config.toml
n_layer = 9
d_model = 384
n_head = 3
norm_eps = 1e-06
rope_base = 10000.0
qk_norm = false
attn_scale = 0.125
tie_embeddings = true
parallel_block = false
init = "normal"
dataset = "wikipedia_en"
Each number is 500 + 50 x the weight over its row's rms, rounded and kept within 0 to 999. Layers, rows and columns count from 0. Numbers have three digits each. The size before them is the row's rms in percent of the matrix's.

# layer 4 MLP up, 1920x384, rms 0.178, rows 1365-1381, columns 0-191
093:528487548451533501503574522615586456525501477501398455485507439369511454569509471457508505559451390497485537522517492529475595451488464482558465540585429555560555623448418480523547524463576453529484565467492593511566425459457507500555493521539475549464455478472540588506548489516504568523490583521549516500512541460594467530477510498618509510571424536547429476516641423607506509474637477406549541415468460445467476494476570458399506525480483511453505499511492469456458495455503475501538465484523495423637528468470450401464607514405516471414449465513556386434460629537422432470
097:510547391431485550474562512529551544513499562527554365432555486462528501616501586475610520553426598489496434435474434496558497467404473554518485508513501472477452428522546450490485578529498471554426535539477542517449578411513539494459501546515561468555500549518549397443528514559444470520508533442510475437512522608541559515572502555476449562455453536513508592550522544540503509533555446487451421476501538443556433576419533478535450420548616481523546464472408552463477457540500498455582577547495535511495473526587486471472447510477504538446413494469554396493423515493479363508
089:471566519600552407504428516449452583517495496483423453518557505476361475525450487621544520472534496510511410545433487480440479545515565483421541343508487554479540495455544483506453466523516506438534495515577466476473516465471560545461468501578443512508513596436518532483572633540437450416581570479514526518480551371508519433565481460494463410541464575501470535617484532534503466519374497497479505526527530528450471497495492475446568476416492557495557582441479438536489497476511527471531568571554507469588472479495531434549556529503502438510501348536556465508521493573476511511
097:470511606459523529444480438507442469485540417536559472454496451517560522431473482540537459456533391467534520537515505541503527526408424498477428568495499505479504478541620531531446536435494485448544554410492569496529580498507516526481429507538500525476530500344490506545436600497550428507472377528512491459484510507546484519575542543579593382574469497535470552580565560477549500420523562475491450491467431396438506484406484525461447486460460408559507436557431466548528434517592530464537534549553488505567566409511590432441527555576614503539473414575545457523617549419456486438
102:553543505446546443508592532469499564477468513506580484488474489554462449490490545546482540437388485479446500503551509458494527563498524504453410542580524402431530474511534528447493472609588528503556615564480468451460489542500476572442471465492544499466463587449550474464558497487545406512551513391569469469478408552425344430489610479516434531560469562516472514475502538469499414531498534444449506441530486506561480487456450510442486476498536492458504513481411470525490483448524554469499506513574557453511452526524555549568502564547464479586516417596473537429517487473393401535
108:493538461491552511495450494535497542525400561492606496453553482602457448578619526436398467573541491504507433497402484517496525478430488532455406551431512467595535549491421530504502503511456497547504478452390466537562497537492538457482527529483629503458523578461554558445525604412500459503471499421603451517501498626515436586448533527578543507529523543516473505521451462522570494465545483578490496486506504503438469487551557477476473528508493457463419453523480502458492497488491431457500507599393575538518510483514467542478578486498488540407474549537530440483482485454473491436
106:533513432449523535502484492530473447458538552488517505445465498438420447497473404526454489508483473497491468491535528525459479449572476546555536447526617543531522521508381499516572506454434378542481518424500563537451552621506593438606418400557495539535461495551443433494524583483491526559473524583585439545517532531411496576472528499494418438488469473413508433492502495568482493588485405610576551526461478503540375482532518446563568522482512529570371516474531497506460357513490475504489491558475519568471436480411535508498454530434462461485509477557572458496524551425532447505
100:483553448484516536456488456454633481494525426512470510404463555480491461398525441518583531443434405474504495508533421464458484433452438507504611498458524335486474443405414480569537556541509476437490527540459422520470457438452466501522479402504535498460504509584546534548423520544504549468512670482498547508479479592493537543447462379520461405547510537443438555484464542483518478504512528544461470416486566494460471592419473566485512569491524546509513476482413482463582475521437461476485462454532458506469389429524533466487517521600480545468513452486565509515579520578496643421
099:488588451519493504412467419439504562475600461509488476487485564531524482449583430511594587593479429450501516436519589536507474552570470366531491561435460412516456567529480538470474380525522596506535514520531479473455558510448514482490555493488466524519479538511545566418491442505519595441458448474478446480435498572548486492504510450540417516549442511468518603408562474560537463520523529418516439568524489475517447533551477398493567481462461469487470483484498447506573448497433508566489528425455485480461482550449513446468507603484525632449571453546495584483494462486461512551
103:477589585513579505467549483409554503476442546535566460539426468504507557490430497462536433443427530438495446477495551481565585507565513490446494573484428493516534516534468485502432408490525463468530440540493458535459533377560446530519503559443481480530487461489401463574579542466616349541463469410504500426447425468449422498461552461545494568540418473476489543492505479522505521477491514481504617477454556470517474499443506491487437529482502416549457474455513511530516485447449526430442530473556523478554511466534517551477554557480454455511521463571536473552533514422545541421
097:385486459529488495487542552438553594498517525611489523543419604588406491520543496595417503525601519492484499556476458442483498547373487459470499436483526531489515434548537533548502493585467524382534502538458519498487541477542464490493492521488497476441426586432478443425540496527432534436497423467386595463376465472515527478513520584534519517496450534454472428471520489502529436511454536523587522470535488599468528392522458518563435573522445434448431497470477435587486481444487544458564457438472561554474510444519522489511460467452468488430419551571496428451485425480487545453
095:530463489633476518446519438525470455403414517499554631501467403495569439446490418510519558467533404488528503414410496417529506502413546420511410517467526492446517556434484504598453586505461559493477609508476521568414422493557422427438542544530520524498503468460421465442617572467529603479447490444512577531500476551468515500438503470545506531509512502453527530501410479463491487494554447541515548558456440571464507438483504547505518526529518451487483433463518444444449482490463406592468512544513453391583518466492481494429425565457421447486464479458561440510415524527572553569
105:438428492506481428505442447460494497463512525410488539485540454490470528441453579474446541595504484527514545493494465497492560501555535492517546556507501514459503531473517504496566428547481505532514460593502422419424540462401491458517496493431584569481477460444526482555582494407444447432525579392537476561405536485484493522498435576516456487550508437399504415482549405537487524542581517472490508400500546405481467428561559486465523512500489478435478509410536545555446489594495477504691471574486472490611553534489564558460572468383453521496525442443461497611442443567526515428
093:574458516532538498461464502547488544488572581520448514503460476547564472398460488517502498547497429472479520384466534528484461555491471477486557472518506425575502469455463526435457571514454533573484501597514558565492506472512499480463486451446512518547448537604441483503488481620473580628413520433476521531502503438588555400446463530552575479369463505586427537475557461556512493475549545460394585539577563491373496535445633409486497557538597466459602496437565547540471471438469491379444440551482499448475512532523510494504432582582529475543549468490440470554437498509472536523
114:547496486464496532495478528581580477490486487588532533452616502509604454462475525457488466540463556526475574469495495549481508556457462504492418522576427440485501522523485532484461577535508466491555465485505492520555482413487486489563515516473456537467520379608506448492596606436433588411482506463463382569481505613526460545465474501409456498468468502551483505442480504455559539457512472464499486545409518529508561584515447558500509452518553432600588515542540391623529528422449624478473452511478485458479468512541506501452527482459495508437488428581514526488455493500546632481
096:450548433506543476476451488490540439532534384505525499548499457460492396554484535533529513354510536473548411433504488524480459440460503522505507545429561480506489585511470638445532466478546488540450461486481417453506517504447488519528519452413635484497570426541511581496475468509403509481506613536432526529475480470536500530465530451444512505477471455541504453412490518442440553520620516479526490487596459538419471516425497550456563452448519532451537483505480442412540525565473507461506381543505468464469478537446426548506586597586536580484453475417520533565414460532558448427
096:477415568475505496500523487533590447466492553527495517662522515512551478486487502534522476526439479561610508559443491538569465507517546534403529514552490459496460414537480434460459519503574425521510431576472436503536526527370587539370486486517519518425559469452511524594530643506430481525482449454516583509573533490513427538562522501416515503568474523492545534503539439549471465466427490547470422498369512498455489582550520525510498574463515547544386526528452467523504416466481507480414613437500503494542455515588518487475524467447435475590475568488415523467535454453453510509
# layer 4 MLP down (transposed), 1920x384, rms 0.186, rows 1365-1381, columns 0-191
104:535528458452461483486566505546451519458387475493395526520464472495499545490470552576505548499421479562484392475526547441570502495512545462460523469490470494465504470540516503548530462563596513536437529520481470531491493532403517599533521397529542535506383473497541479530461530517434508529397510519517469424573568414563533537535540515420489509489420503537422534481421465460464464492501573487490483450557509510583464547479499442487435519404493511542540447555506478512547524591577545493422482564385461493596491470504587512466497519462511425610417512493411545541454456498451387521
096:578568442460487487466419471493564468495624468425533510466477519460493568613541451486503479415542595481638439568472533571572469504527480473471510466446442482453483581491587535432529475614466449525516570495430427543465597431601575420494486486405473534494462372517536542480481584496535469522539516493459536501515485500497483485502488470551479602473479506520457484386497505428568506544526495523512469523509502521450526466590462509492518455409478443517539483458499513488431407488468479550545345481512506546450564539493488438591543478510516532494490438634552474486566453469434500633
097:533492530459474529625482454485476445509503501511500450535489483513443479572482520409474496444565432502515499433457552628382552453423488550458515533572436537645472522480463448454455563521517480438561490547534496418448435534496515471572561550466478588476421440516450554343490549573594481420581416485564384550563479461467447462483561546505503548537552575499512408506492582460567514495480507499511531420524500449477374550423500499417481474545515474446580508563541485463544485521479559475473477504550500509547435519523491445458536532514540554459458479483467454494528458578515540526
093:350564396505482582493368546458462512489464413570468489505449509479492481451493591423450492503479502477508524502600416484534445485548510441431577516458505487577516463509478506462520450443492601497482446570462415410509500497507537480608546517544563514538530548592536441451468505600479605479513455501492466567433479448396480531429480432587506527472524449533419565440483610581464561538543577408499436533508444590541498529558407476503447506459437490523405424418405505489487570482529514518417471417406506525469573567545485577498474531436457593506516552540561486481451449508396543468
099:518542536593430421516473436457446574505594430432480532558472544533520507472563521547514461557496454450549541550484475500475476627492476461583573466567601595545495480479614476469485483507544494576403483431521484555529475469425535497430448479510539649512505466504527508414562441495494523480425530480466524502564521573415481536533583492524479557437543432486429501506432486461467473499528557485591446481502514474496443508495532530439502461517582608434427460451495626518522467502528486432565562519418485489540480479484499532481458511537563467519402590466441531462576480494406485501
107:492529492457575534569490546442479444570435480471478576441485530440546488491483580456511559478460455531537379494459440554386570500469450490457437512502572502434480409487441446565546611602526524509423487563473524548472410532611479537569434436500536551534491571471483579520522407519524532479468545561525385486522432409527510484572489500536446408445473511500434490527559530508439412546527422522529552500495496481483478453478504550518550444500515494563436420526505464533519552514532509459506510539527533461531495487454484449466492441441482462449523581452537370651442483379478488538
107:641550450551535452479527419459483493543496501559501512520564512510507477514435524424543542444479449526465500553471553505519581450532448553453588460487476537506507540531421468498540577520546386457468535556411514437415574501483505504423570548528495471498415574551454465566538585436391556542565477473514479518491421647546478575461538451458521454570486471536563527517386431462501504478623459481545474591541480493541398538509480469522510530460441495536531409436424623486469418463536519528415459516536480435534510509526521521476465482457474503389562541575541474513537546520521445548
095:502460574469451483442556430459411502498433445424535500511492513471409540494537539525485550529499494497500494500477468595537503521529448553458454453441578556533544444531499495512397480479499650534582487565550462476518532452509545479490436566558493675415480520396506514491557439488406516546447484437476534564453508526497516520568525511578500476511568514529514379555482478511463485425502411422513485444475549516432541407556580579484422513613556475454495517566504479484507458548481581473445443465480505393523436604494502486516514528435442553440509464454509528484422457518517450523
105:527528543539473510475540415528474413512465588544450554497527472516507490512443512452554513554531485408426493457523490492485393559548463508485469533440544583492512564523454451468516522539483563498450528464543461537562481590523478520529558525572389458474588415492493551418424503507473497458514394562502484468440515500500478421384464546452534513479505477470523606469496471543541540395438566500552545573385471524456536429479438478432532518454513517455510559538525496462514461397485508528518544514480516494507513586508402566531404525508545448543567563428499530482542471542420458554
097:524540594511514435435494528452506550491505574522566479497521557425519613549489574429412430428610554563544437488533520517534495524451490509502484482479514562429488462482516577531487488456481411560548404499457516536465461448482524526504484488449478520534510453474528375512419556469495518399586603588545494484569467418422553465422435450471516532538531471466566544448418405501413567445429477595480497512521590512474510428455505410490438474492436436410417513585407520524456433479513503462439466565475608472492508544464440527398529520579504472459415576431408560473516479547573534431
097:484464581557479442422508522528488465502526536457523468439518471475508509511523600516513388462396530504490475511543462498540478389539537513457475541562567546460547544514462456482502480547459527545436559450509418554530550503456541489411356553508391549556518550531485572542510539530433488591487476513571534442550435527481480497501444462509463533490516444509514481500430495460438494562534496426568439454576445519464506531545408501533354537481488517490524485468477479451428501499524519488486456556521536505471515475480486551464522405479525450542548540544530478588502511511448443483
093:488560546395480508475585481536553496568520527495605544476493540530462550526479540493551522503557567498508479512449519487621447462535511476546561570413491517494540560502470436552543493548488471531513541538441525577628555524469581560555525508560527520524472452585484585499477638526462461509543544614474529436463440430576497486550493537425554476551473445462527458501572529598511446510509462453518487493561520485461548597585522483481494461463487418511459518479516524577621499564507504455487478504402485551505472541530491507515461522490531584535376491502485495460513517544493527488
101:398453468585543496482495565470513535535587607467516555470502512583529553544488500524477624379469575443506462485417545444528488416527565455442568499565549521578539495496587550490539494469468506466585650455520536561444517529475457497522417538486412498510467452440508500523427665502463568447519588534446494459526512480511527533392530466551548456574509448557508536444427496523356485471523479419599555481555636445509484584466367430484456486584469485496396471473509411444494580492556448506605529569497499427470551443487595486366553505549483440455496489528510454530462515544524542534
095:543543441527400611473491559486462477447429379536513515557505514564541504432459463452454540614389570478422522445530557434538431465481596461595490570563553540494503462506620582463495547464488456565422557535494504502504543533565524486536476517533495489480576438551502497515571463418473416459472546543474456424486462517501514569529494491495513515524527642571491406463529410458483472450420466430514504395409547471487451490448470523502566477582477505428518476479527489444557498516497431473484461536552592501502452527456491540500486483530462507511490534491515437462523521441516550438
113:504524475395439526512451477577495467505445468522516508549609582482584501547518530479461449583417463467532443467547588411445407519434556487534440540441585486490522407500459564431527467555541406486548505458490537525624565535515510419611469494481424523524407530544481464462589520511481530539438576449473554567488532491473605510519503537453496512452520427615431489485396542527515500574536564514561529564485426449500534509512471466532555433484569596534487500559500414495449484419521504448449500505559504473450505531440364516502470480473425474439546391568537464438443526460607516545
100:480557461466473547534498492416526484523497478490561472493422477531547525542592478508575493488507411404544548509534564559467475548463586487438530514538505444445497504424493538602534583433545486499430439504421505395401530498551515507483533505513563542501470516509531476440579546506622514608594568534369513487420514501474542495537548490529430587526577530520493392582469614572552509493459535448485458574506476492539504563572476493479457420539453526465533499484452525508413440490459517539566531466505451470440503551497532464465559516491600492546577547487549428457501467476521495470
090:485444571542528490484568499456556418557448429487497487451536525539485499538479517543522485460444529490481474527571477520479575393531452508501448559472518557524506549526433417519451471572496589523471535509555541617511468486489507555455426536519539553448573453410542527500418540490515477600475524575455500462570461539488509483484549484477471568495415449602561521478433509487352600553594486538446522513642504528398498557475506524489598546459481460567529500478445459534502617461597564447576541563546482511490497547450489421470460496533560553542548465478407547498526509535504436573